Each number is 128 + 24 x the weight over its row's rms, rounded and kept within 0 to 255. Layers, rows and columns count from 0. Numbers have three digits each. The size before them is the row's rms in percent of the matrix's.

# q: layer 3 attention query, 160x160, rms 0.117, rows 0-95, columns 0-31
# k: layer 3 attention key, 160x160, rms 0.12, rows 0-95, columns 0-31
# v: layer 3 attention value, 160x160, rms 0.106, rows 0-83, columns 0-31
# o: layer 3 attention output (transposed), 160x160, rms 0.139, rows 0-83, columns 0-31
q0 081:105127149125090136110110120130131124103155099114137086097091118157173124149124162111159109129151
k0 090:114108116112123124148065099099128119110093134127131168146105151150129138098124129160152123134104
q1 102:142177130131111112095113121121136140106096111120142134133137156130086111104111139136127160121161
k1 081:119119128110143135111092169126110147151132106076142102096100123135137124162139123127135124135110
q2 083:123158163146102092124101137121139130112118138113135110117146124151062140100133151126128153126159
k2 115:177174124163144124093099110112132088184138146115142133125142100131142059151147137104082110107141
q3 104:131083115101117152191148151110067082148132122126139148126132090140153126098179137121175117101121
k3 095:152147184109134088113109162170146131120116153128144112160154146119114162102153131146121126119119
q4 093:109127136108184123115143106141122137148170163147106096136131100073143117109150121123133121080120
k4 104:119170145130135092154121130115164123143117125146102124141169123134131110151150135111144122115186
q5 092:117128131104123170175140138147116128139174117153105153142116117127156130116136126166144130144126
k5 091:103129120149104110132126126099122127129167158109120150142138133134131134081121094123135119069126
q6 088:095139131143129144171153112112094115187111147108106090138119133143142099142108166118161129187100
k6 102:146141127115104116119162102120126125128144165113154157115172119088119111132110150115134078126120
q7 088:113156161102152095107138120133138117139124145103124127134165130124109171181130094105167128118128
k7 104:145172078115157120142151151140154112150178124144103137160123150123137118168186112129115108127155
q8 107:101141077112117160136078139133085173135121121161140104145154162105155126164108156141137105139149
k8 114:171094083125136163183109111105119128136142137115117116112124172135120153131138113186089146100143
q9 101:117120118111138120138159141088173147114146164165133155118130130132135136113133116128198138148145
k9 104:134156170131156166129120165133133123121124119110101103109126145083154142163124140128127113110116
q10 095:137152122139168091107104153123118081115164158156148124147095157098117174152077148155111138104110
k10 120:107138111119154137110134104121121134118142099073118103122116156151133124124111135129141146145133
q11 100:141119139163108115085090137135109171100111133144163142121163108129118129113087116105159144132163
k11 096:120132098136146119179113129104083109084134183098136116119098178092110142136112138152156124142112
q12 109:102108109078075115139124144121152139121171134127127123126152145073076126131115112171110154091122
k12 111:127118117098135115167162085181133162140159173084148103131095078152130133095134146151153133190143
q13 096:152105135144094138130141135128143079080108105132114086170127154132159074060130105145106127129126
k13 096:147122102152145131119108133125075087132091115118092154154136140066157118159170167132138082103177
q14 104:131139151141128082149123106129138139115153114105151144212080171096160135108129145161133171129132
k14 100:112122129133148128120126170115115156149143130145118101124146133142103193110130147128140099120122
q15 116:122134153022132154129125139118120110086150142090151111128127149153117115153087160077109121159072
k15 106:123139139115144138146182088135098156151099162134141131094108131105104149155137152154114125087133
q16 110:133115075153123125112117137145144147158092131151138142150085119104133164143113082099123099110101
k16 108:134099147102144134124157114121107156119124151079137139137148119115127107092146121113123129123094
q17 112:131116146155096130132115124121148140155113131116143137124111133126146120097145146130093111117143
k17 108:131118143111107134089138180147115134129120118115165140152129118118118099176106145116187127104086
q18 117:106140122116119125107129166119128119120142091143119099118185085161115096149151138111135128149125
k18 107:106133129140129134106133134133114119164111079130132106122102135076154130138162174132149185162156
q19 105:104107137114096192123161117110093123137156120180141121128139126121146140099093134107112160091144
k19 102:104135194138065106144150123111145127120132138130103110136158087125119142126109121115156097126151
q20 109:152136112136139069153144146124121138110117132113113118112126114155161113126109119096125159077141
k20 107:131143158097157141112129133104118146114125087099121146154099101096129159132110104148150112165156
q21 105:149120103111111147119120095113072098142146151124124139146125095147170152099132147153118153155090
k21 101:157135130079102118138104103092116122162144120124108098155110107161143142153151113114126091129108
q22 108:132124123106095104122084135127133100111161100138129177170109090168135147121110153111135131110115
k22 105:111149110116124119091130149100163171124152118100138141128095115157095116121108160135121186152149
q23 110:113086169102137118129147143145130131098121164109110104123110133139116138161113124174095096136107
k23 103:111099086130140114120117159127150131151156186094156154130126111125122128135149160127136144132139
q24 110:109156112152063144120096122148102136139104172133118174140112121149146080122095146089112113127166
k24 110:181123142112104121135118137123122124101148127125146119082124146155111126139126180131101112088149
q25 104:098097137120148155122145124169122105131137108152142108149144141104136142105180139127166141123124
k25 107:157134075126131124117114149131117138119167121106121108165160155132148173154145142129148119114129
q26 103:133138126159152124119146120103138117092118150119135121121113149127122104162077162115092107107136
k26 100:124087128128134168068126149098135167138157148131125176157144133108123163078136110140149130082104
q27 107:115193144121151153122116124125156116105139158149110118151140101152134122136113131094109170130071
k27 106:099146126074082124116125124122129097103143133139117120136102151095111114104118108098099144143152
q28 113:155135149141113129127123140128135177136096163168136147100074156128123125127157104117136096094100
k28 103:121086131137138131119129110139108063107112078153153164104167104136091127111122121127165101142137
q29 109:074120143142124133141163156172100130136150125133140104149107133181156106102148113116115150141102
k29 100:129161134146173125151112117121130095106123151132134087135086144063120143120178147134146142168128
q30 100:156145163134172140099154125127143102081133124118099174112110122126162147148106130153128117107072
k30 098:137125122077132133137125147087100136163153074133106124149146136180149138065103161125122135152139
q31 103:124077146067170148113122092158109152133100131138086124207168085083067120142105107133136154141127
k31 096:139111120146152112112107131142112097128164097120116100128114110149105125118129142103082101131118
v0 106:108129109105131163143164100162103087159102158099141125136164115129129108120141124111125109132128
o0 113:145149115149119100100113127113150214135141161136114089155133077132108115099136148115133139106119
v1 114:129074140129083116125138133126147120093155093088128123150107139111145086137140128085166153085141
o1 112:100094130152134142129133111193162124093141151123141084108130130139152138133122138170117140152117
v2 105:121135101113134105128094133145149102104111178113153160132081161094121124152095150189144143102146
o2 111:069150136101150144095166161136131129130172129180102139109113130160108092115076136105138131114125
v3 108:193132106102145148104156093126092178103101090113121077133086127145153174110154076142153125170138
o3 113:120060151127103124139138127111185089100133119119122136119097114117126089146080119137117126120134
v4 108:136167142133157096109145138095172128165096134127099137143155139163094116159125100141098112097118
o4 110:148162130100158087143163119110087150091123170133147125135149149120129150123109142145119142168146
v5 106:141118130132120115092139099155116104138169134127133122085147099168097145152124099143124120136146
o5 111:156152177163102168098106172089124098146149110086133159140064120102113125142120146106140142117094
v6 109:114167103126098134123132152108143098139117125095133139133099104162136144173136103146077119130091
o6 117:179114158117132155140125145125125165092126166148107115125133151094153093125149151166092143148116
v7 112:137104158142112089154158107152152146124093117148139118161141113169149112131127103180111153153108
o7 120:112136105137101125114156107094129141146137132139160163114090071099148128172105157153140112108129
v8 109:069128109129112127158092120160122126117113126107124131127082129171107088136124144158185083089121
o8 109:121133121097119137125137117116132094087120140120113129131143166149134135132141075099115176116139
v9 109:129147143127106135130103106090124082142122089110134108142132157128125149094103128112095164131130
o9 111:148120146126109092166130138116144168120170128112117135111089106187140150135114156127115102119133
v10 121:137148140144157117153158100140166143141148127160156126110104158112156116184119125116150120109131
o10 123:114126157106104126105144151132128114123123140116093192155175061131139182178180103153089125129142
v11 109:122148133134121159138112120133142151158100163130189176132132091142130110117129184155109083136124
o11 109:163118105120192142100137122102111109107089106111104103133146117146103133135127117143111146134134
v12 104:122096148096183087167101146081163157106129106117118139099129109151095099140093145126092158104132
o12 107:127107108135160124173109111099087146142121098118134133131157120102113147103172083164101121144163
v13 114:169116165171121093125136127085119112147148085147095147168128116110134102130125152093081104126109
o13 115:091140108144122115142132097144106120136111182137118126159123149095132131133141084133121111126134
v14 109:167110062120147113111158087113140147157147090128108135085152131147164080123141122159108137136109
o14 113:120119166140133139142155143109131115157109137093149150099117107123132154147130148105124117140135
v15 114:100095145108144095135143117149121128138109107139088125150144123135115076121153147102114126124148
o15 118:121141100151133124102114102145122148118148143095191131136129177116105166150099140087122146121144
v16 105:114151114104059121109136160130109100121085109152137148146164134138130131110089145178120154159149
o16 113:111129129118158104068161134096102149170147131150147147112097129131137129120154155147152120122163
v17 103:129106072117104109116132150093120109164134107124083099127148145126073160116116077134127167134127
o17 108:167118119148119141138075153157111111163137121143143127111104139092138104136102098154174106153129
v18 111:051130168127141127115089161165137141182122098116117110149126175132114149092095120140132158149141
o18 116:156091124133117088183136116149179152155171090098168154088108130128117140131108122088113150138132
v19 103:153142110113120161131161144102187123093133190074131127111133173110115133124160180113119102174095
o19 109:161148125123101147079148102156090143134132065133146124151143136142117099103139119161118134123125
v20 108:140111145094148117099148147108130076113145143119104131172141094106150105157121098145109159127085
o20 111:147093156140150113172134095143080127143098116096129153116113146096159150084137161150128089134093
v21 106:124131130177135154113119103121159114133135138126146109066107114111089149139114123155100112100161
o21 113:190128161074132124125123119176149137105139169148097120119133111196134118120177109095181151149096
v22 112:160095153128118106089144093064093107146129120109179136127124157074122115106103144145147153129125
o22 122:143102134128123140164153118136157100120118132120123109171121094133069117108158146123180097120092
v23 105:151106149133116147153128160168142090118074164130155154113172117123131148135135054156143101110064
o23 109:160136145128124124094110132129158167090157113140087089108116137091129125121112138103133145158162
v24 100:130074138102127148115162118107134120137117153148162137100147123093121139124073119130128122138125
o24 103:100124197138129085102153173122149124101131111116150106151107099124122164129147138130148120125142
v25 101:131107134138091129075129073121141107102138138143076144101096159133147122111145157079097112129127
o25 108:089149141116152117124124123088109111117061097074162095142140126152098101152089128161117145141152
v26 111:153107126196121125131136122111167140114156149185154121133090131136131140123103127098125120142162
o26 120:114134172113115125108098146126155136129134137135177067153129105164096081159139138110140092109164
v27 108:144151117130134170093115106135077133140154083100168122114153143108096178141099093132139119119120
o27 113:134159137115114107120109175163120168099114147162108110150125134132173118104128133109163136112099
v28 114:169141121153135130109130101125128112126147158138137165108150148122125108100115089128140093087107
o28 114:084156179069182138113094107110142140101119097137124139167151098124147169138088146143172142114093
v29 105:115118134151127117148132139131132105124084138084104102140142127110099178115119122112081153092156
o29 105:138121141127143083152104083119135131126128096143113118167147158150113088170120094099132126133131
v30 107:157152110124157146110149110134143138130101143122073099110104139164161129140129152066100141136119
o30 114:119118132174110161130109098113141113124127156137104088204123135116140131139125116080110142137174
v31 110:109090136154129096149154133107142101121134146122169131148112158082125109143124090152143154162103
o31 112:134183138099143127104110060138131118126135100127114104143141127117131132142114155143128113110112
q32 121:100154140130140129152132125111123131120090079124101135110145081115162150129144155140150130118127
k32 107:098107112130131126074145133083106120136137216126141107096136107144175129081142135133122136123132
q33 088:159118123146116136119108125124133137112117144167143111108129133129108119105092142099097154152117
k33 104:070128116089158120111112112096101128137134135147103122108116140148160118095110154128159148105111
q34 097:104150078130116131093127118129121113105127148135143128094141088142094115120085105146105146151107
k34 103:148114140172124153075115132137173145118139133140127116110132082102094128178123129077124130186148
q35 100:127112105128118169134124138141085085087100136103117087134146129129145131140121147141130094097142
k35 091:160140123087125082082122128164138123097147162151124084115132106120141145112158139130122143111126
q36 078:092142097120101117140119114137154149137135124118157140126145087130116156102140118118090152144126
k36 093:113155129076159126099128124100123129120151155125106085125139123170138095160150152121179136149136
q37 094:142096084155130166155126119111104081106110127136106126147146139129123131136145120117141107137129
k37 095:144148129151156124104117147139123081150102134165129075147145119161130143124131110144149110118172
q38 077:083122083108139109108120143120122149118138142111108090091111157134101135097139095148143119153136
k38 082:138141107100079140154151126162129102105106107133106118105156126109114165094117107140127134115097
q39 087:152121122137175131132112096130126138100136086120125083118073118132116105123113137150121099087135
k39 099:099122138124132110099136113140099091082084141196127118148134145151141161139064154120116152102169
q40 095:083158136075087115108104157092173159171154132109135144100137110113107121123133132109125185167126
k40 094:116143085155171129122168154132123124159124096107105168130139094128069120107131163103140123109124
q41 084:097154152121109111160110138106139156167133157126133141172136077170115076145194138095139123148129
k41 091:119144097116139130148157136112167131158129139124118056139143103107173135157135130111120124114087
q42 094:132124115121125144138152135128107107139120108173080100134140102136121119103148170166131061112126
k42 089:103136113141142124111132142094175134137126104122112106100140120130102092137155118136155114139148
q43 082:094128143145084135108179115148149126151123120139128146142180109153138123130171130127127102090123
k43 094:077151121125148138093128159104143096199136111130104134124141092078113086110131136121138156129070
q44 087:134151100137145116116123150104154101173124117118162127108124123072100131126109138112112140125120
k44 093:145129154165119136117149121142143143106129111153148131142108145149142119099144148136129173135167
q45 094:093109162140122098126105106163114094120140071139125143134105138113134112151121131151116138141119
k45 095:142121122116087109102152105130160132130112146099138047153124124140135135134120138123106150097125
q46 094:127104110166076170146170128129113079102146149140117142118133171115134149131103132135155121133120
k46 094:135119092129159141153110128143155084134145135114157121125138101126091111088145131123107138132129
q47 103:121145153118139134137129103158131139146116109131099113139118163154092069108135132118103165131128
k47 106:161165109123109128159103138099150104115101148124150080102164141090157131091140152097096172077137
q48 090:085148119165103163136185127085114137100072137159121155112080130139114138163128145118146123098102
k48 087:151133107153112104135187114118112121153120143117147139120098093110121101063113091135134140164119
q49 082:169167147158139136082133141113150121163122135116083148167123121127160152073127168110134108125119
k49 084:105126174151128155163119070151132146148111107083110168131133111152083140150166097114100156097111
q50 087:136138100105122118131124113159120151131106116085147110124140152114146149080097103141114125121124
k50 091:178143162130166137146112152143119108120133133112119115124192136140155121122151150171130140104102
q51 090:129139108115105124171116135134160111098144130132126142115110128135123156102123119156093112171090
k51 094:125110115168129161131127154107124110094120134141049153158105112139134111135135135143111124100109
q52 097:188122125142102144090116154133160091167107103125140153065130151133104144102131153135150111117144
k52 095:098084101138122107126104109104138123119119086143141070160121147117130104134148119147108102080149
q53 094:134144156143129149123103159154113084130114109134099079146123138122123124139117140144160169140115
k53 095:115125106144129110125150143114185136126113129097092173099149122146120129114126125150167130050147
q54 098:113143175111190077101152133119143153134108121159160141135129116139168150162148132104174129114119
k54 093:133140129151181136133173101131122135130112104087129121091136076100168149156104117140136109112095
q55 101:125135139108120111133121158126133096105150131166140134142091123132126120152127137103121142091144
k55 112:124128135151117146115127126077148152143109137147167131093112146158125105126126130151126157124173
q56 092:165108160150094130132084182139160102125118117175187093137104137105111120120112163140156087138147
k56 096:110151113155111142084131134134196122079187099154126106153128126126134101128088124145108127115145
q57 100:129111126095139086120139133110150144109160121069100135101158086141104144083133147157100119178166
k57 097:138131081140145137135131089156108160106140120110138138152108134132087130175170126176133103129115
q58 094:126093096136135160125127125137114146076136123131113088144157157098080122108156119094144130142127
k58 089:140096136135111086123132133132198122096105125119117100096150134127102078116085165157139110183142
q59 100:153154136127139154157101147136152132178142180136130133144070118090107126093106156116121140105118
k59 101:100154107113115086094114125159146120124127105131116114124151152118155150128174048091156131145151
q60 097:143132084165112165126151143158127149138130140127124123080142158127132094110107129125123128149136
k60 090:079138139097121135122124136141138119114127141162151103146121124103145105124138117060170149132129
q61 107:114147107170135102112120107138090110151144132104123146142098122146164103134136103149098170123152
k61 094:122113102175137120078133148185129126144127117125130105113096171161145105122135137140145123132103
q62 099:088116120094097135077124126121143129141156170124133105168142110157103132111158124151113159121180
k62 101:119141127095136135092091107120123129098139151162136160138124137169102176122110124141149117114138
q63 098:102125090112145161121127120130151150145130145108144149113121113158140158101141149128140133127134
k63 099:120062140164128131107127140114095105111105098144166124109102115143128100095152126133128127160067
v32 098:109214124115151123092149112122136179131142099129138161123117107130162152114117144120120124104143
o32 084:130117147164110137116113178136134111107149112119128102143163140110106085147124158163105124145114
v33 097:103129128127128118126122096120089143131117149128156091171158137122147094108098137132158111103116
o33 082:127133112145166131127123195126134117121139097115108133131111115135138108154124142101160143117173
v34 095:102138144099104136120109058085155175129138149128134143122129103110089113116165106127123131146099
o34 089:105140107113121141177109115150075118119130127118125140139124128133110135146126167145140116138161
v35 090:117164112194115132115128140113124159122079097159146147145117120097136151140147105144123133113116
o35 079:107107178124090151117106121137095128116086134117121157111161151131138111136081117134141110098107
v36 093:150108081193139103111152143121132101106127087110163138158110084122147106131138149138124110125122
o36 079:123156121121117190132118133101154139171102141170106073137133158106095146142134086122126167161119
v37 089:138131149144171109153131141134117113085149138128121138160120150096148135100142096151107122095075
o37 076:116148096106118119093130147136125111146143138181142124077126124159153081133094172104167136121138
v38 095:110112152156117102135102111128154129109127152127177097131118126152099117102161131144115135130117
o38 083:125148139099112116135160137113120091121095139150088169118147137095122090197122104107146129109151
v39 096:132096094135167135136152137158145108109112087141127143116157120069118121127134118123151107170116
o39 088:155132149130107143149085133069146117183118119110145117160130159194136146094098142117109144118119
v40 100:101118082122157138186136110133111140135175081110154162165176144155122132133137133157113133110130
o40 089:142121128152109125107118136177118114108066149143102095128092146137129126142112112060159108159137
v41 094:139160138119094153099131143135099128101180115132142154144108126120110132118129092112160148113140
o41 080:107106165134161096134139143110123098119102117089119111118130112151173171131099141160093092099092
v42 096:125122132112142137154165120149151104132158160114100089143115130149144118089091088160104174141162
o42 082:145144120149136140126134156094142091125110128167119138123120129155110155143133170144174136092125
v43 102:109114121097085109131134088123130129126155177116107155134124080121149093166099141150114115137114
o43 085:126123121118116153154131102170134135125129115126117109124136140094117150132141145130153146135137
v44 106:132171125113165140177164108153137133099122101129143075135112093123104123140168129128124112112110
o44 091:129096139142153090126121167075084108104101141168146148200123193118131114122099160147120147165112
v45 094:134105131121116139111156146147124161111131154101111103080126114086129127104194110092130131149152
o45 082:143131160130127111131137125083121105139185136132146180164152125142140154143091127155089148152101
v46 098:106157117118156133141108156138107162148139145171137190094125129119166125106096148149111155141119
o46 083:085135125129092107105134122132135106083142119113104132110145119119082122133163155103144052140125
v47 099:139099133147148132119135138144136148078135119108111116117119090120123135140125120143125145128116
o47 084:133133130125121139126084110132093127110132090128102113130129153102187154141095117106154113122111
v48 101:164152129123137126131125096080124170080124143095133091100144158102129103124129101130152135167161
o48 083:109102185121102162133149126199137117142138138128154143134140121155130121148138128100128164141120
v49 099:096144096113142128142132151171149123174142123168087127125150125100155183152087128160157106140158
o49 084:114167135172112144192135105115125106115141146130143180149131134132091107095116130174067157085097
v50 089:096114113116143123134131153147107151132140159148095139163119146181118163141104127157099140100143
o50 078:189091154150126134166154116179177111096138103142159138136129141112129139105159121084113094087117
v51 103:123146162120182098159172150139050151142069179120132077164140134102157121143114152142133137103108
o51 087:119117112116134165115114111112147112102131078140136101114124118142112126119141178070140112099151
v52 095:113120147117097146150146120091139054146154129096119149155143162193121096108181098126130143124116
o52 086:177110057109147153115128131141130146106092114130131111143154058087173162109124147142121106086148
v53 101:140126125111133135142144085184132120130116112164146131157138168122130159159107150104129119126165
o53 082:145102136146125127131065136111159150121074127135146129129129112125119125121098160113104177116122
v54 088:140122080103155123127121120105151153111153130126085127188155093086149135134116112093164119121150
o54 076:105147134153133126122137143135108097135148123135178108064124141162122145160160136171150145136129
v55 100:112155100147120154103143110122155125170107069104158117105140109128150159152094134163107145146124
o55 086:118125099100094106127086153140155143120101154192139154115113140122070100127150113080155099120153
v56 094:119166148143097125125130131135145124123114158153143150148162129151115113137111118088151088137192
o56 085:139071118166157160097121093120115133148145096054094130098118140123141112092143151129135150124076
v57 091:117150089128128134188150092100134177103151137129093154145132143149078121112160117107136107163138
o57 082:096131142157109097081130141111099123174112122086141115108128112128134129111128139107132138138161
v58 091:094149157135139166123162164089109138130132136145139080174122139141127134157154095147123145095158
o58 079:116134165080152133142122127152141107142127103120144136110164127099133164113127121154120130138122
v59 098:102101107144159125148135144117137117090096111083151101152106116152132116125084146134094138127167
o59 087:157149098114134137148149109125131120187106121124093087142163125112144139106165109095156129155097
v60 100:140143148130141170123115122116140145154085112127132132100151138088112129149094133104121098119106
o60 092:096092112110150119144099100159111112108140174129099093149140163114154106158111133140090150101135
v61 086:122111121149174141069135146126128093116157119133138126129122133097146131119151136170135114111112
o61 072:128136117125146124141147128172093122125105117121110083150107108139100144135122088105150128108111
v62 102:148154153114155136107130134119115166143105139110101147142105116103146135120096136119111113147154
o62 087:106079122144099154146117137160166135128118144124117107121094160129135096135138151110154153129098
v63 094:148124112135125106127142151139094159122108162123097157107156164072098120139138157111140138171104
o63 085:136154143115099127130119134099160128149132104127131060153095137164139130136104125057114104126109
q64 104:128166110120138132101138132097145118138145124134179125126122113122097105106123146130109114186073
k64 095:120118120134098104162107127115153132130146167131142165097153136174104096119112115114124147098139
q65 089:111101120163129093158113123103145162155117121108117102181117129124120131117088159116169126106132
k65 104:144171117108105138138160137142103105128164108134136149073124154130103094132165103139141125134109
q66 096:109117133109110156137155154109172107087124128125168141135153107101132181142123156104182125167154
k66 104:160116108185129093152111138135099129112125114151142125126140106151144074069145120135095168194121
q67 082:104136140119183151118178119108158062141106086105105136146109111122123148151111157125152108133133
k67 092:090120129142115117088075127096087149125082124118132159139183139106146108155143109136104178140097
q68 084:091151119146139157113145134085125120133157137108158127097150099132078149176154154127119114142107
k68 102:140123146142129097123130145129118121159162124122119096144098074163141084114121146103098168171142
q69 103:147113133176117087127121093085114151123093155120137099110106104146115102119168134168096152142149
k69 094:153131165124111143115136160096107103137136141153160115126082088190131114127108126073139085095137
q70 090:104116121158142144126121177107121064119106124166132101133103127138130126201120148147129128189157
k70 095:176183169131149151119120116141145130154136113112132129140138158131121130095132086141115166143093
q71 092:132128117131147135115135120134157156112138120095133174130117113115143128150090141139122165116088
k71 098:149125113111097136114109120148129135087084160145091117127140174095133082094129140112101125121151
q72 103:082164172155184119123161133146110160132146144130128146118156134116114141135121117091110083116148
k72 098:133092079127106136131141141131150121129160117179125149114121148129175171128090152097153100102138
q73 095:103131144102114121131107092124108135123136154121123089119159140112116140083106149154140092103131
k73 104:138117106154120154106094120136184149135129144145157097167120123111147114073142106095149094103123
q74 094:143137121116134088092108107100157124140174128119148165118146186129137135126147155118099130126105
k74 106:104133104099142165113118164120101112148094163125157111109135078091117140128109131125184066100158
q75 100:192123143121084110155111051147122124163099125096083138142130130145117137081149136139135147080123
k75 120:123093163138107137105134117121139158104131123145059113154127096081146124147132108094114114130124
q76 104:131094127120136153107113142132164152125133108171124093114124113171099062096139169100186080149107
k76 106:175144137145117078161161124144116069125133118105134159123130140141089164123058131129086129116131
q77 110:162139151146108075186117143129117107121148081128143046102096107135130132117084131131151131169101
k77 107:186188115112128056108141106131177143098146123136141153143152158124136145107160108147114085106122
q78 108:137128166159124140140135133131132078143145093122125109104139105110131120104121125135079120170138
k78 106:160151095099149150127093118073119136158129150117153142148124137134172115121158085096122115163137
q79 115:127129160130132109136143151147138129166115129127157150083088157152124111136141106118114075112128
k79 112:171156101095150157133135099151127128061128118174136144124132108171095139107156167094157132108156
q80 114:141147099177097123121122175129142128132122175126168143125159120182132075126177101091140118111105
k80 107:091111136104135116136149129115071143117157111091132089115119108113113121123142107148135081162168
q81 103:087125104104149106097139125087125172089161108163157118180128117107108138176133104167089152093154
k81 104:152123144145126191151112155174103128171131172125129091160163159120118118065136106108109145161103
q82 114:072131135108084149154113126156097144127108118129171120125145163145113115130119071136096083093123
k82 111:115146123133121102134111119076112087140133151125085139136129087110125119154127132102159110117125
q83 103:086151148138127094122145118134165111123141183106138123135161138083136139100112138126144098131166
k83 100:084108149135126125124106138118119145095137059117125129137119171151146139119098122084117124113135
q84 111:114136141094074126104175140123116132103098150155169118117138103146130140139192153116106118164104
k84 111:138134197156158136099110154126101121170126121116124112134075128119089111132120136115148107091160
q85 109:123084145117148166134160112121144128180195162144133127127150113102069127104141114125138124118145
k85 108:089132161156136084122154129153125106113149119140110155118089118130151122104120138126161130152168
q86 113:138134118142110107135145119143121131109097169156136085150134118148101106123151103160144124068114
k86 113:118150083142133124111155135111123111147116137144091153078105105127145099134114120130143131078111
q87 102:143136143122149120121121145154129093131130105121102133195165111094133148118144124135107114145099
k87 102:116118126140122169088173122066120121106113124100136132090131153148129129124131148164129139157103
q88 109:069092132141148098131105114154134170119100131144125156116122061145126184118134101159144102123139
k88 104:103126132155164123157111123074154154098101137170127176135111161127107111130160158108100120128149
q89 106:131174171141151147108146144126116071150148157095146131154119110113119088148113120119077087131106
k89 101:161083098102127130130146119123159124125132123122109114135177123110153167120149129107176116110141
q90 118:129143112096104146154144130095128188122131114134149141097116130118141099112138168118122093131124
k90 117:173133123136140163174137126149117128085152177140103126105125099111137117137125123114111095142166
q91 108:121142165132162142081117135120132114175133112150138118142140136123131151093100114136084133114131
k91 106:113112128175130142134157103131151153113145116064134148144115125167153098087122095115111175122137
q92 120:121145139151157141115139131100177148142101144088139117106113132083127133092116140161116161059151
k92 116:125093130107153142119156124126144147149123160083102118160117115129135115129107103120133093117116
q93 112:159117120152106129109159115121109108122163128132062159092075118083142128141136151122109140125144
k93 103:135140132138168170145091133062189136120116117131161137134117113094128148094115135113110161126141
q94 109:142133146108184087149153130104169178115109135118120105124127127170108116130121150123180111144152
k94 108:115126072111124108133151101137136119113109084092123092186089128116128104110140147162108078120108
q95 103:111143116161146118143111088145129156163075130138111125103112102121135166091123132099132092183148
k95 104:126115134086152132088114149122134156160168092159164157131142128126144124109173106116117077095157
v64 101:116126094118128142122192125130140109100120128149141117131135114105111138109081165104144135170121
o64 095:158116104149139145141135138111070146152107106125107159146112198126153116090100172133147109113134
v65 090:154135131142129138146126116127149150104106105157114141127120146142126183100122143130163149114173
o65 089:145129118092120124141101113130123149166100126107111134111100152121162129156118119174139099146138
v66 091:110090123080108130101093148148113125117098123093115133094108100116158152115129116155130205153124
o66 093:158155134153130133173121167109105133120139123142127089160122126154099109131138124117084093135111
v67 102:094112131133135090129131145143157117156116090084168099105108106113143123116157155093130133144166
o67 097:121135112125131123187182141142095121119127101145146127124098116161165119143116114094122144132131
v68 097:112115170142102120127124118119149106147108130132138134134158155096141108144072118125141188105102
o68 094:153128121142123146122113136135172133106099143116152115121134106097163111091163152146081111148116
v69 097:148096132125132084119140150156148140123142129139155114164168129135108149093151102104106118112160
o69 098:119108130173122159105122097082110108112108109123171141121078112108166120158103079098156178130106
v70 095:107138133127145113112143127126125157123093124094096129132086135115134129091119124149128102115129
o70 099:138136086149108133173114153097162104103073140151133127154134104119151146083140101138124115139197
v71 083:170121135159106122142093120133140155141131136145127132110159153124130144121100146140124106106136
o71 081:130128137053108109114110116180129098118111125119139119101110122110165101127123107131162145140160
v72 099:141132139109149143090136147134149101129122059136118141131142169092134122114162143153139119117123
o72 105:144153113149097100156106124160146134146127124117164155120147120153092136136133159134166140096124
v73 090:113129130106146157157150168156117148111170130155164146121120139172092092132113132136112177141162
o73 098:149098105136147095131112079142145137127150100127089085121130130112088110139153103113145165143135
v74 094:149137116136149083148118143147105114118125126103147104171117074143156149093068141161110133144118
o74 090:144136117104142172125156138122154097162183124180124103128113150092100096143120136067154123096119
v75 089:119128103120138142132147123126133100141149114135174174139153085146156128111099133058099110124121
o75 088:144135132104094123126117083123155143129124125099101072108130149126107142100129139118124140153130
v76 092:132138144129134120157149144104116112125143125139126146122106154096110103113108146125111145127136
o76 091:116142105102097122136107094105143118115151139149111137091099133098137118104139163153151118085113
v77 090:123123102146112136141119101129118137115121148114135124135153155184137132155111090091095114183099
o77 100:130106119155142133140169145153127175113138133129139131105139107093195141113119094098096140104128
v78 089:106142129141141138137070115125119112203114119123129119145095113136139147143085101174134110085121
o78 093:137135126092167112134157123131096137132152165115139133209129082119107104118172136135155161137113
v79 094:098100115120138141154132138093120152137135111162147105129139130171155153114103110135147088168107
o79 093:095145108099164119120124117119143152137115132147143154157115142091125147151138140162126119156127
v80 095:064170139115150114127146148124147129164116142086077138148104129094142146145132143107120109123164
o80 096:132143127078133126107119108112152156115135129133138137137124172120087131168128107120104089105109
v81 091:135146130079104140110100140127106127122092126113132115126118136163135099135129126113136130134131
o81 089:151131157138131159131137113105098141146140134138157134143155117135115118098112140136132103115126
v82 100:119136118123146104144128159084163157117151169121141108134125108116112105127106097110113189145158
o82 095:150117158140138142167147136098134106167169139167120130096121159082165139103097097094105116125095
v83 096:174117119135128123129138120107150081087142112134129140149111119143121145156123118117119112128110
o83 094:111143138133142184119069164111108114131102126135143118150128140082174093088163131131103070107157